Weights of a small transformer language model: 12 layers.
Each number is 128 + 32 x the weight over its row's rms, rounded and kept within 0 to 255. Layers, rows and columns count from 0. The size above them is the row's rms in percent of the matrix's.

# layer 5 attention output (transposed), 64x64, rms 0.0797, rows 14-34, columns 0-63
size [108 125 105 111 108 114  93 145 115 107 129 110 119 123 100 106 114  99  61  75 100]
[[116 139 122  73 129 131 112 168 104 168 111 139 156 171 114 113 156 154 153  94  80  80 140 176 132 159  86 119 152 107 165 196 121 140 119  96  52 135 159  85 110 151 101 161 111 134 132  55 116 179 123 166 183  99  96 132 104 166 140  92 147 143  87  89]
 [111 108 107 124 129 133 136 139  89 114 165 134 141  51  88 142 105 151 157 184  94 115 151  66 111 178 114  89  86 136 140 165  92 166  78 110 123  92 132 117 146 139 165 134 147 148 173 147 142 137 194 121 123  69  67 159 144 198 117 171  79 120 114 127]
 [166 104 153 163 148 111 147  84 158 134 179 123 183 129 113 134  94 133 125 154  96 146 103 152 117 185 118  80 216  81 110 129 143 151 127 145 110 101 129 154 121 127 121 103  94 147  94 119 105 198 109 112  64 152 119  60 101 170 156 116  95  91 186 109]
 [ 71 197 129 152 108  94  94 112 123 140  88 142 154  98 111 157 211 115 125 113 139 119 143 101 118 139  52 120 146 125 175 125 118 126 113 159 142 166 101 144 129 147 129 136 133 129 132 105 111  68 178 107 156 113  51 216 138 184 132 114 125  86 149 114]
 [157 138 129 104 126 118 115 117  99 145 177  49 199 153 158  59  77  59 142 128  97 115 117 114 182 124 138 103 206 146 132 149 116 142 130  96 110 107  74  87 182 137 132 144 109 190 136 142  75 132 142 113 163 118 114 150 181 139 131 138 117 130 127 112]
 [ 91 129 148 149 188  77 119 111 141  59 109 190 163 125 156 120 126 123 154  70 120 163 109 100  75 140  80 135 139 173 112  91  97 128 179 153 109  95 139  69 135 141 153 111 165 128 154 133 122 120 141 122 119 163  80 112 189 198  90 181 145 126 132 132]
 [159 103 108 128 174 120 157  80  68 109  93  77  73 167 120 132 166 149 143  96 158 146 117 140 115 183 165 116 112 133 121 123  59 142 183 155 166 118 133 173 159 124 144 120 129  71 118 117 154 139 210 106 118 101 141 130 167 150 122 140  63 100  81 105]
 [118 190 111 154 152 165 152 164  87 147 117 169 104 208 143  96 112 155 151 194 111 107 127 112 123 143  85  93 109 163 122 112 132 114 122  67 171 139 129 143  69  76 110 131 157  89 105 132 144 117 118 122  96 148 142  72  85 180 124  87  98 125 197 125]
 [119  33 149 137 115 197 105 122 101  99 162 157 150 130 107 133 151 110 167 107 129 116 117 116 101 130  91 169 174 109 137 154 143 106 156  87 164 136  70 159 150 113  81 115 108 136 136 132 106 106  89  57 203 145 166  84 154 106 117 155 118 188 143 150]
 [155 108  89 132 140 165 184  98 135  52  80 178 159  88 146 164  99 132 146 150  58 127 130 107 166 180  99 133 170 142 108 103  98 164 209  90 118 165 121 115  91 121 103 120 140 134  55 138 124 119  88 158 153 150 142 134 166 120 142 157 103 107 122 138]
 [ 59 155  95 103 166 155 128  71 113  88 139 102 111 115  93 150 123 140  47 132 124 143 143 114 140 142  92 170 172 132 111 190 108 103  91 129 163 201 127 130 114 145 177 130 113 116 167 114 151  77 105 184 122 161 139 143 148 135 138 133 160  72  71 158]
 [143 145 125 140 182 120  84 142 118  95 113 112 165  63 143 100 174 102 131 139  95 150 124 156 155 135 111 105 115 121 199 108  83 170 144 128 116 106  98 159 153 153 147 194 135 147 103  83 104 186  89 113 101 140 145 187 126  50 104 110 172  66 140 134]
 [112 164 133 107  93 166 170 145 140 117 183 130 135 163 106  95 133 167 149 158 134 124  40  84 127 121  87 160 139 140 134  78 133 114 154 189  75 116 154 133 120 169  70 100 205 118 151 134  74 128 134 100 164 139 164 129 113  73  92  90 101 148 131 122]
 [160  99  72 171  91 148  83 116 180 105 153 101 176 177 164 169 143 165 108 161 119 153 162 106 138 135  90 129  97 140 154 136 174 135 108 193 139  72 141 164 102  71  75 107  97  99 158 117  95 112 146  76 138  78 116  97 133 116 123  78 151 112 151 141]
 [133 130 130 157 118 122 154  56 131 141 146 152 153 135 135  88 151  88 155 122 128 135 145 103 208 103 143 147  82 110 134 119 126 162 136 112 161  71 167 162 181 208 118 125  92 102  73 138 142 144 145 137 167 120 147  86  53 177  82  93 112 112  94  99]
 [ 96 140 139 129 126 156  93 143 126 121 193 135 140 131 111 137 183 186 152  96 118 184 157 157 137 106  89  19 142 133 117  89 141 128 129 150 150 143 118  85  86 146 104  93 130 115  71 132 179  50 130 147 135 118 130 117 137 114 147 126 104 121 208 153]
 [ 83 142  75  84 148 126 182 118 123 154 147 153 126 108 204 151 145 132 194 132 101  77  77 125 108 121 162 158 112 172 143 177 142  84 119 137 122 153 117 133 148 122 154 122 101 171 107 126 105  78 125 110 200 106 186 145 135 114 107  90  78  90 165  89]
 [105 149 183 114 113 157 100  44 144 105 103 102  80  65 156 166 147 103 198 141  96  94 156  88 123 139 121 102  86 112 154 165 113 173 169 154 150 142 124 138 152 133 150 120 109 171 103 107 107 112  89 110 192  91 133 128 128 182 168 145 152 124  73 143]
 [135 116 161 196 111 129 115 208  88 106  47 106 105 164  93 107 146 111  93 176 109  93  99 162 129 126  74 126 185 140 113 188 131 136 114  96 120 130 123 116 132 157 132 103 129 111 142 176 164  95 107  92 153 144 161 128 134 155 107 122 195 162 117  70]
 [129  85  86 129 182 195 119 104 120 157 101  87 121  80 108 133 138 137 162 128 189 119 148 123  95 120 145 140 149 134 106 114  74  75 191 111 182 149 115  61 112  87 152 161 120  70 156 148 125 119 173  91 137  85 102 110 119 151 200 143 155 129 120 124]
 [177 164 145  97 133 121 137  77 158 123 106 187  83  92 128 125 101 103 138  70  70 169 108 107 170 163 110 119  95 216 111 161  90 136 136 113 179  79 121 132 106  96 183 114 130 177 104 135 114 127 158 182 118 132 119 106 105 108 171 160 159 128  98 113]]
# layer 5 attention value, 64x64, rms 0.112, rows 15-34, columns 0-63
size [102 100 102 100  86  92 127 110 109 118 101  96 116 105 104 109  97  86  90 106]
[[ 78 143 125 131 134 116 110 108 133 121 154 150 157 144 108 186 152  77 162  67 110  75 140  46 114 124 135 122 140 119 129  79 140  48 183 129 164 148 114 164 182  78  88 165 196 116 143  94 166 122  99 143 137 126 152  98 113 163 135 139 129 114 164 142]
 [140 167 131  59 122 111 126 120 103  70  71 138  82 130 110 138  98 130 173 108  96 139 100 197 125 107 133 114 126  97 140 171  67 160 141 137 151 152 136 104 163 118  64 131 104 131 164  30 129 114 118 140 155 145 120 124 162  58 122  81 137 107 160 121]
 [ 96 102 174 123 147 112 156 158 126  93 161  96  69 139 154 101 101  62 126 113 165  87 167  64 102  92 121  97 141 194 134 118 123 155 134  89 157 139 135 118 181 102 116 112 108 126 107 180 145 141 181 143 185 202 154 108 125 151  90 149 119 159 119 167]
 [161 143 107  95 148 149 179  87 138 163 132 127 126  68 138 136 204 116 109  98 123 145  98  91  93  98 127 174 137  32  99 130  93 139 156 139 145 188 127 198 156 137 132 103 126 138 162 137 158  72  65 161 172 133 144  89 111 110 110 126 127 115 134 100]
 [120  68 113  92 215 125 107 126 147 169 146 129 114 120 114 154 100  99 113 199 131  55 154 112 127 127 123 175 151  97 146 180 118 140 127 120 149 128 145 109 122 100 185 162 139 144 128 141 181 145 124 150 160  83 172 148  81 146 174 118  97 200  87 141]
 [ 84 117 142 143 121 146  97 135 139 197 126 149 179 181  71 123  62 118 113  83 144 125 129  50 128 108 134 155  99 145 151  86 163  98 172 148 159 150 105 159 124  73  96 156 176 118 156 114 154 119  92  92 116 113 195 116 108 106 141 125 180 162 105 155]
 [133  87 152 112 122  75 176 138 124  95  91 110 139 162 115 123 125 146 129 169 209 130 151 115 159 159 151  41 148 134 141 197 128 173 157 152 123  91 181  44 102 175 147 158 121 122 102 100  85 145 106 125 162 115 112 153 149 131 128 122 141 149 125  79]
 [202 178 136  88 137 141  85 115 142 156  79 137 107 138 134 106 186 170  95 140 112 159 138 188 137 141  90  92  88 157 111 170 153  97  70 118 126 113 136 133 118 140 207 137 108 131 152 111  76  72 101 172 167 106 145 146  89 131 131 118 103 139  70 111]
 [161 120 163 134 141 136 108 104 164 122  92  64 116 172 125 126 131 121 186 148 140 127 107 160 108 118  97 171 111 141 141 155 162  82 105 146 104 155 195 131 121 175 130 166 103 147 122  67  73  62  94  87 124 159 145 187 102 125 134 119 144  94 208 101]
 [133  73 169 128 153 139 125 139 156 125 148 154  56 108 145  82 120  89 151 142 141 149 161 130 151 183  93  90 157 126  52 133 103 113 158 126 144 117 161  95 165 129 138 107 136 131  55 113 180 106 185  61  86 155  91 173 115 142 156 141 114 157 173 133]
 [121 145 141 110  88 158 137 176 132 137 136  73 117 195 149 123 116 128  66  99  76  84 103 141  74 152  94 238 138 140 107 126 159 180 123 129  89 157 114 109  92 120 109  93 115 145 159 116 105 118 138 113 147 110 138  71 161 144 173 169 114  91 101 143]
 [ 79 126 135 148 129  84 149 106 100  87  66 121 167 180 116 129 151 154 141 113 131 167 106 207 106 135  90 122 117 137 152 130 175 161 128  98 112 131 113 118 169  65 159 160 106 153 139 150  68 110 187 168 129  95 116 157 131 154  73  86 135 194 162 106]
 [137 179 116 104 100 109 154 166 169 102  97 134  81 151  76 143 143 175 104  70 158  85 113  93 146  88 126 174 153 162  86 133 118 181 155  70 104 119  71 102 139 146 115 127 101 103 138 141 139  98 165 151 120 187 115  74 201 122 163 130 123 150  97 110]
 [108 147 157 132  87 147  76 178 135 162  77 128  97 142 166 164  76 154 107  84 132 148  97 149  54  88 161 176 104 106 141 117 137 108 115 108  73 163 104  84 139  94  90 144 121 143 181  78 139 153 136 158 169 165  93  91 120 122 176 114 163 101 149 102]
 [118 153 158 100 118  97 153 131 128  98 130  87  53 149 101 179 132  48 140 105 155 125 178 137 157  85  94  72 185 165 134 149 133 153 129 155 158 124 167 120  69 164 157 200 153 153 107 157  72 141 139 155 158 165 146 144 110  93 107 143 128 127 120 143]
 [102 116 166 167 173 153 135 131 127 112 134 151 161 107 123 100 121 119 101  68 162 173 140  74 147  58 126 157 116  77 132  93 183  87 126  91 116 135 133  81 114 148 166 113 172 163 134 133 156 153  78 179 130  92 131 138  83 119  63 177  97 174  96 113]
 [148 103 164 118 147 115  97 151  94 156 120 151 147 132 129 117 144 149 108 170  89 149 119 106  99  64 104 154 100 137 112 157 103 103  87  97 100 120 110 116 210  93 156 165 154  69 119  77 127 110 146  59 125 146 148 175  98 158 184 115 132  41 160 148]
 [140 127 132  83 110 137 129 104  95 158 183 168  90  73  98 118 129 155 155 114 141 115  90 222 123 129 150 134 142 125 141 151 148 192 119  89 118 127  68 130 155  80  98  82  90 153 178 129 159 152 108 109 150  74  97 160 144  76 153  84 123 121  96 170]
 [144 130 159 155  90  93 111 117  88 115 120  79 134 135 118  91 181 105 162  97  80 152 173  95 150 149  72 130 163 192 127 121  92 153  73 119 128  98 113 167 174 135 130 122 169 179 141 162 155 142 167 180  74 167  98 118 128 206 144 127 108 127 151 143]
 [130 131 158 125 155 110 130 121 146  93  77 102 137 137 122  84 142 147 123 103 106 183 183 106 122 136 158  95 163 149  96 109  81  98 153 115 154 195 155 108 148 113 180 142 170 168 124 146  69 124 129 104 105 131  61 131 205 203 118  84 155 168 143 109]]
# layer 5 attention query, 64x64, rms 0.136, rows 32-63, columns 0-63
size [ 59  57 118  46  97  71  68  73  73  63  74  64  66  91  71  57  56  71  68  72  69  76  81  68  93 103 127  66 110  66  90 106]
[[117 111  97 135 135 142 124 119 130 135  62  57 122 152  88  89 141 114 137  89  93 119 105 128 131 135 139  72 155 200 159 119 138 118 137 154 149 124 130 169 131  26 142  68  96  65 104 143  71  88  89 133 175 119 116 165 133 137 116 178 129 113 131 148]
 [115 125 160 132 127 149 168 130 121 179 176 131 122 126 158 105 185 142 117 126 135 111  97 179 101 125 161 110 150 163 120 195 156 235 145 157 121  84 108 171 112 174 121 100 121 101 125 114  22 146 138 115 129 130  90 110 147  97 104 131 167 100 115 139]
 [111 122 104 144  98 129  71 108 116  81 154  79  88 149 125 194 128 170 107 150 128 146 155 104 108  84 111 137 109 121 144  70 167 140 113 154 141 109 129 119 149 155  79  42  87  93 155 153 137 111 151  57 175 111 142 141  97  67 115 111 139 160  75 103]
 [124  89 154 103 141 129 133 134  94 137 115 114 178 125 106 112 140 111 115 107 158  89  89 174 185 112 141 138 151  64 131 160 105 125 170 103  41 147 122 157 147 109  76 131 115 172  85  87  88 175  71 173 104 116 176  90 171 127 121 124 129 161 178  93]
 [ 98 102 116 126  90 163 132 129 132 111 144 115 122 177 137 123 145 155 128 155 194 119 111 182 110  92 137 170 108  73 131  82 166 135 124 118  89 121 151 148 121 131  51  77  88  81 101 107 114 123 114 109 138  73 220 118  94  85 114  64 134 143 136  84]
 [123 121  99 120 131 134 181 143 151 182 132 167 138 114 119  78 128  65 141  96  85 142 119 108 128 159 103 109 136 190  84 155  64 116 124  89 146 151 107 153 106 102 198 151 171 186 110 140 128 106 150 181  88 149  85 132 122 189 113 147 159  99 164 176]
 [159 100 148 129 106 159  73  48 153 102 191 110 150 130 134 128  82 134  89 128 163 162 156 105 115 124  76 169 117  93 124 133 130 125 106 102  93 143 114  83 119  80  80 134 152 194 145 166 128 158  57 130 140 162 131  79  93 150 182 146 172 146 120 123]
 [105 111 136 128 108  72 115 128 176 154 132 133 159 162 104 132  99 142 114 164 179 161 157 191 150 144 117 109  92 104 204 128 123 131 138  85 100  77  99 148 154 138  43 134 113  91 111 138 144 102 112 147 100 110 179 129 192  88  69  79 115 140 131 168]
 [160 130  85 150 101 113  91 148 103 152 175 103 142  95 127 128 107 100 119 117 120  91 145  93 157  85 116  69 167 248  65 145 131 145 127 140 172 112 131 179 133 146 190  93 155 161 169 133 144 166 147 134 109 134  89  89 141 144 113 176 140 135 145 125]
 [119 165 117 121 146 122 166 118 154  96 162 159 114  54 159 119 144 121 153 135  95 166 118 122 179 188  82 103 133 160 142 228 118 135 133 107 148 129 116 118 113 133 200  70 146 143  97 133 120 178 127 146 168 161  98 172 151 140 133 199 143 121 166 125]
 [112 131 169 146 154 121 100 150  73 106 137  92 158 166 130 130 133 144 114 169 202 132 107 142 131 141 161 141 128  81 150  83 199 102 155 121  40 109 121 118 122 120  44 166 112  91 121  69  64 126 126 131 149 125 135 132 155  98 118  93 133 163 105  88]
 [ 67 133 123 102  79  86 188  97  69 177 133 133 133  70 128  71 134 128 164 121 102 132 106 174 162  91 156 134  94 137 137 117 109 125 120 116 143  94 142 166 120 160 181  82 129 103 122  82 132  84 147 132 152  98  86 165 164 128 121 106  54 189 128 140]
 [152  90 152 119 163 141  48 170 164 123 166 175  92  70 126 182 126 111 127  87  48 104 116 112 168 135 152 103  76 135 116 109 110 109 131 156 124 190 178 150 141 153 110  99 193 157 146 126 131 121 138 129 126 144  92  95 146 114  96 122 178 111  89  97]
 [127 125 151 104 149  98 144 154 160 137  91 140 118  93 155 108 102 111 144 106  76 130 165  62 125 149 140 105  97 178  92 131  89 116 122 128 186 162  99 121 115  83 221 143 138 151 121 174 138 121 131 137 125 175  55 128 115 213 115 142 144  98 139 184]
 [158 103 120 129 112 206 106 104 152 143 141 115 188 107 140  97 130 135 131  79 107 134  65 112  92 122 102 176 120 108 148 185  66 191  87 125 125 157 122 128 178 157 160  93 108 139  89 135 145 159 103 119 199 136 166 133 144 173  97  95 162 126 168 153]
 [119  70  75  40 120 172 131  63 113 195 117  76 119 159 126 112 100 117 183 126 186 116 150 121  92  99 109 152 131 136 148 102 107 170 129 162 167 159 139 148 147 146 146  95 142 175 133 117 143  91 121  99 173 109  85 139 147 164 108 172 144  85 143 140]
 [109 131 128 130 143 146  98 169 118 119 151 181 100 151 105 135  37  95 147 102  89 114 126 132 175 141 138  79 157 177  96 134 143  84 129  63 125 156 146 137 152 113 124 125 145 243  82 117 158 136 131 153  73 155 138  89 155 165 126 123 133 146 139 166]
 [176 116 148 179 171 134 107 137 132 129 181  91 146 197 118 163 139 107  91 113 166 129 118 129 166 122  77 102 150 104 155 124 163 120 135  98  94  78 117 131 136 162  47 150 109  59 140 109 183 194  95 122 121 133 159  91 113  83 171 140 159 110 112 109]
 [106 112 144 136 111  93 114 105 161 157 132 145  86 165 133 167  81 123 132 177 166 155 164 202 106 109 169 133 123  94 135  85 194 150 112 136 157 114 169 183 198 137  64  89  94 120 153 177 122 120 124 102 143 105 182 125 141 113 126  96 143 132  75  89]
 [139  98 201 167  97 119 115 143 125 121 141  91 133 149 147 125 178 142  95 186 185  73 112 116 149  96 109 188  79  88 117 143 116 115 105 151  99 101 120 178 182 117 118 145 121  97 122 141  87  87 110  94  90 120 164 125  50 153  76 120 153 116 137 172]
 [188 124 109 132 174 152 144 183 137 144 180 105 145 102 159 160 139 130 118 198 159 163 120 102 105 123 132 108 147  72 178 122 171 134 150 118 100 149 101 122 103 173  68 151 181 133 143  81 103 153 115  83 152 135 170 140  83 106 191 135 137 152 192 128]
 [129  92  96 149  75  99 108 122 165 172 199 136 113  65 147 116 126 114 135 102 100 127 114  69  59 117 104 108 133 160  51 122 109 174 117 106 182 144 136 146 134 140 154 125 101 121 103 122 147 144 188 160  87 120  98 137  84 184 119  97 144  74  92 131]
 [131 128 127 128 125 121 145 146 130 158  86 139 152 125 131  95 111  84 151 123  82 113 154 115 154 164 126  72 142 192  70 153  88 136 110  98 148 156 129 147 108 113 248 170 144 149 122 150 100 131  99 168 122 162  67 103 151 203 160 164 134 107 149 148]
 [116  78 176 129 140 153 139 149  82 103 147 163  91 132 118  97 169 150  48 138 162 153 119 157 137 184 147 152 151  87 142 156 135 136  86 111  82  64 125 107 166 160 102 133 127 128 185 154 176 109  91  71 121 127 137 140  77 180 144 140 151  78  90 140]
 [115  75 123 138 114 130 119 131 101  97 157 108 127  88 145 134 155 160  93 124 163 105  57 193 121 118 125 158 175  66 142 120 129 160 137 136 111 171 103 136 130 156  57 105 133  65 110  91 142 201 143 131 151  90 192 149 121  79 110  80 142 143 111  84]
 [130 123 144 147 133 150 142 149 119 141 111 115 106 163 136 135 145 152 140 147 175  77 106 191 137 113 136 199 119  48 156 114 158 172 137 113  91 113 141 149 136 149  76  91  71 113 109 102 153 126 119  67 158 131 223 150  98  51 108 120 121 149 105 129]
 [112  82 124 148  96 144 126 131 113 138 150 127 124 140 119 167 124 164 103 143 183 111  93 185 134 115 144 161 106  43 119 107 158 160 121 137  81 113 165 139 166 154  40 132  95 129 125 108 157 169 110 126 143  97 194 149 128  67 154  90 156 166  77  79]
 [107 156  74 152 125 144 177 148  89 169 124 131 132 142 122 103 133 142 170  85 140  82 147 155  88 100 129 122 149 122 192 132 152 130 185 149 108  82 148 117  77 107 120 152 172 136 129  78 125 136 209 148 180 155 100 122 119 150 189 172  76 165 165  96]
 [117 147 104 152 142 113 117  94 143 119 128 171 150 110 164  95 110 107 131 113  62 134 168  60 114 137 115 110 115 215 115 148  84 124 136 126 177 146  91 133 109 108 225 139 148 187 148 158 129 110 120 159 111 125  52 116 125 181 111 182 124 119 138 156]
 [139 142 124 102 137  98 121 106 141 170 172 102  77 109  97 187 123 126 153 148 133 206 121 115 158 155  70 127 134 112 124 147 150 136 116 135  82 149 155 117 195 226 108 148  98  83 146 105 152 138 116 152 104 146 105 138 167 146 151 190 186 136  78 124]
 [ 89 119 151 121 103 163 122 117 101 116 128 109 108 137 108 171 131 159 117 148 207 129 113 178 112 126 119 178 120  68 161 105 167 145 101 138  93  61 144 144 141 160  62  99 100  88 125 101 131 143 119  75 166 124 177 156 139  72 153  77 157 159  64 107]
 [139 135 148 112 148  74 149 111 141 129 127 149 133 124 140 104 112  89 140 119  68 138 166  59 115 125 125  84 138 175 101 169  69 126 140 131 168 144  98 109  88 109 213 174 143 172 113 150 120 101 119 159  95 148  52 116 123 183 117 195 117 105 159 163]]
# layer 5 attention key, 64x64, rms 0.123, rows 32-63, columns 0-63
size [ 70  80 102 122  83  72  76  75  76  72  82  77  75  73  89  65  78  83  67  82  74  72  77  78  74  88  84  83  76  75  74  69]
[[ 81 105  66 158 134  90 127 134 151 138 125 112 129  90 131 151 148  86 122 134 178 118 104  85 192 122 146 144  95  53 105 104 122 168 108 113 126 116 118 110 169 178 101  71 115 147  72 142 143 187  92 101  76 112 147  75 110 126 128 138 169 124  82  74]
 [121 168 134 155 170 140 120 180 117 121 153 150 105  88 156 126  95 139  97 107 122 105 137 143 113 100 200 138 146 130  85 140 198  93 121 105 120  67 127 139 127 182 125  82 150 131 151  97  99 146 115 111 139  93 137  82  68 127 119 175 178 166 201 193]
 [100 108 145 169 120 119 172 143 139 170 187 179 115  93 132 132 155 135 112 141 143  70 112 108 124 136  71  75 182 126 145 141 131  88  97 120 146 100 104 102 112  64 169 155 128  91 129 142 197  84 102  91 160 181 119 147 117 133 108 188 108  67 139 105]
 [ 88 123 114 124 174 136  97 120 181 138 133 176 100 121 146 126 141 102  82  94 134  99 135 106 164 118  80  98  88 102 133 126 139 161  99  85 144 147 123 150 205 119 156 132 153 146 119 103 158  83  90 149 146  86 167  87 147 136  71  97 160 133 234 161]
 [164 103 119  73 128 136  68 130 110 139 136  93 196 143 136  79 173 122 167 155  71  77 109 142 151 178 147 121 148 124 100 148  76 121 160 110 135 132 134 126 102 122  96 150 136 187 127 120 130 163  86 179  85 171 126 145 138 191  82  90 131 178  81 123]
 [100 119 140 117 128  99 146 125  73 125 184 189 105 145  87 116 138 124 108 161 161  86  75  78 131 135 105  83 174  85  76 151  88  75 134  69 116 109 162  95  56 127 151 163 137 113 109 154 161 150 174 153 121 146 145 118 119 146 120 170  93 119  79  95]
 [107 158 136 101 169 165 112 176 152 113 103 138 118 106 126 152 162 173  60 117 172 165 109 105  86 159 178 191 111 166 133 143 115 142 130 126 128 141  91 117 128 169 121 137  58  88 105  98 136  37 153 153 121 153 193 109 148 171 139  88 137 155 137 121]
 [ 75 112 142  84 145 156 114 133  73 105 159 108 123 197 126 137 103 136 113 127 162 127 144  95 141  76 129 168 156 118  90 110 205  91 100 133  81 165 192 148 110 138 158 203 122 113 147 101 190 185 113 128 162 105 115 151 116 159 122 120 155  80 139 145]
 [ 95 149 121 133 118 104 104 152 118  65 115 104  89 136 157 114 208 129 177 142  89 153 140 164 124 144 175  79 157 111 159  91  86 172 123 156 176 143  69 120 170 114 117 103  63 128 130  75 152  53 111 127 118 168 135 154 134 138 116  77 123 142 166 125]
 [125 162 112 175 141 144 120 169 171  94 125 124 105 110 104  95 121 165 110 131  90 136 168 112 103 164  96 171 152 126 149 149 110 212 106  88 111 175 159 176 137 130 116 157 135 111 126 142 168 103 192 159 121 140 151 187 137 104 133 224 152 138 118 191]
 [129 136  60 110 120  91 123 101  92 114  90 138 164 103 126 137 188 126 136  47 126  30 127 130  61 107 118 109 114 159 104 135 162 113 177 116 140 120  80 159 116  93 115 185 121 128 149 121 129 125 182 115 153  97 102 115  93 124  87 138 125 122  98  65]
 [144 164 111 131  50  76 124 129 125 154  97  96 160  80  95 114 154  81 173 131  66 136 173  87 150 141  89 107 182  67 170 136 147 125 151 103 103  87 158  80 174 115 168 136 100 149 125 130 173 159 140 139  79  93 133 110 133  94 105 134 109  98 164 148]
 [131 136 172 163  67  89 160 159  22  98 113  96 103 124 120 110  83  73 100 137 128 118 157 162  95  79 152 135 135 152 118 191  85  94 128 115 114 120 154 134 157 105  86 106 136 133 156 155 164 110 116  53 122 113 139 115  76 107 159 148 133 117 164 147]
 [ 99  92 157 138 108 181 209 144  88 207 106 155 149 171 109 175  88 119 128 110 140 112 102 137 149 106  87 165 158 124 129 116 115 108 132 147  94 131 119 115  89  83 113 107  88 104 150 156 107 121 103 120 171 146 125  50 101  61 167 141 107 127  73 108]
 [ 99 111 120 155 136 145 110 134 114 127 118 132  48 137 101 153 142  97  67 121  67  92 148 148 128 143  84  96 143 120  84 171 100 125 138 107  87  49 125  94 124 152 112 155 115 138  97 127 113 135 134 164 124 200 141 164 137 109 192 161 113 196  59 132]
 [137 107 136 181  96 123  82 100 133 128 111 178 125 135 138  95 139 131 142 143  66 164 143 192 121 202 140 137 185 113 114 119  92 102 146 171 118  87 134  61 147 120 124 146 140 119 164  65 103 152  70  96  83 106 146 160 143 151 175 116 125 130 185  85]
 [135 106 136  84 121 122 170 179 100 134 143 170  83 106 126 133 148 187 179 115 169 106 134 104 124 112 125 113 160 111 108 179  87  87  74 107 103 167 151  71  70 157 146 185 146 120 149 182 129 105 124  91 134 128  93 150 127 105 130 210 139 104  82  92]
 [106 168 152 167 181 141  55 120 158 121 155 150 129 112 194  98 100 210  94 123 161 181 118  92 148 107 131 113 113 157  98 149 131 126  96 154 186 208 138 179  89 125 140 196 135 143 140 152 121 113 153 145 149 136 122 180 116 140 131 121 150 132 156 109]
 [137  78 156  90 133  96  61 196 107 137 125  89 192 165 158 169 116 119 145 173 145 147  84 127 138 140 201 116  97 105 151  91 184 108  95 170 137 161 108 112 120 150 133 131 142 133 143  99 103 139 128 142  76  98 140 101 164 119  94 110 180 124 198 143]
 [123 105 116  73 157 121 136 122  87 143 107 135 197 171 144 147 105  68  77  98 108 120 143 121 137 138 194 126 139 158 118 133 106 112 196 147 164 159 116 141 143 122  82  92 119 134 162 155 142 139 157 174 237 139 156 130 134 126 141 149  56 112 106 112]
 [134 157 134  98 155 150  58 101 152 141 146 114  94  75 122 135 114 198 100  65 161 174  87 112 161 153 133 162 170 162 182 156 147 153 115 173 174 129 167 171 133 105  88 170 201 147 146 151 129 126 175  99 153 151 120 102 126 139 150 129 134 105 140  87]
 [ 76 135 181 123  89  96  67 153 126 106 128  88 113 118 141 109 145 118 138 143 179 178 126  88 172 108  70 102 143 175 148  91 161 143 134 115 172 142 120 160 134  67 135  50 116 110 119 102  97 142 160 192  85 122 172 110 175 123 148  86 100 126 137 106]
 [152 129 147 164 138 110 173 147 113 172 165 170 114 101 109 175 108  99  85 137 151  89 118 147  91 161 104 139 129 118 110 140 149  79 134 142 112 110  92  50 118 116 140 211 117 116 111 162 189 100 165 126 149 180 106 178 121  95 164 159 112 117  52  98]
 [125 179 161  96 127 109 124 109  81 176 133 149 168 144 123 111 110  99 112 121 157 201 192 113 111 109 173 158  88 150  90 110 147 174 140 152 140 206 163 114 174 131  61 110 150  98 115 148 138 107 132 170  91 106 190  84 151  81 152 132 115 139 124 113]
 [157 149 163 192 161 133  69 162 143 117 176 107 151  96  95 140 165 117 124 104 103 148 117  52 150 112 122 114 202 183  85 134 105 115 112  83 138  82 151 171 130  95 101 174 104 127  90 195 124 103 153 148 138 147  94 157 122 161 163 158 152 119 128 153]
 [137  98 113 175 129 131 168 111  95 119  91 108 157 122 120 140  79  96 136 126 109 187 101  59 172 133 115  36 170  85  92 105 129 121 122 150 127 116 143 106  77 124  98 143 170 170 114 165 149 170  65 112 165 137 104 168 175 152 158 175 128 155 109 137]
 [ 83 109 164 162 168 101 106 159 122 129 136  58 125  85  82 123 108  54 133 122 135 207 158  98 143 161 133 101 146 115 111 121 160 130 164 148 159 176 187  86 120 164 165 154 138 101 144 172 151 113 138 128 121 101  90 139 168 154 139 152 153 136 105  51]
 [152 163 119 147 121  88 122 161 149 134 157 125 164  48 115 103 183 112 157 126 168 198 108 137 154 134  84  61 179 136 180 138  95 100 142 145 140 122 171 174 153 158 149 114 187 127  88  93  86 152 122 138  99 116  91 139 149  97 119 136  89 107 184 105]
 [ 99  98 141 114 107 149  95 181 138 117 123 121 157 146 102 170 114 117 145 121 165 152 129 173 154 126 121 123 140 134 125 186 120 197 137  93  74  79  88 103 120 144  98  79 137 105  68  96 112  89 136  91 109 176 220 143 122 110  54 138 107  77 121 125]
 [ 93 149 151 129 156 148  65 142 166  92 111 125  72 195 151  79 108 160 107 125 128 165 178 136  66 121 156 159 105 129 129 152 184 168 111 142 177 186 139 118 138 134 152 142 109 116 119  94 114 112 156 130 106  92 164 152 180  94 165 150 131  85 186 175]
 [114 165 120 138 121  67 125 114 169  89  80  69 115 166 174 166 139 141 142 165  68 184 170  96 116 131 131 134  73 136 147 105 174 171 162 147 141 157 155 139 163 139 114 134  85 127 148 127 107 173 154 191 127 105 127  59 140 136 103 116 133 175 186 129]
 [116 123 127 149 144 192 164 115 125 155 117 167 136  92 133 115 106  77  80 117 223 108  83 149 159 131 149  91 118 127 102 153  91 106  98 150 115 111  85 107  84 106  96 133 121  74 122 127 136  96 129  79 197 111 122 155 125 127 147 160 118  37  90 104]]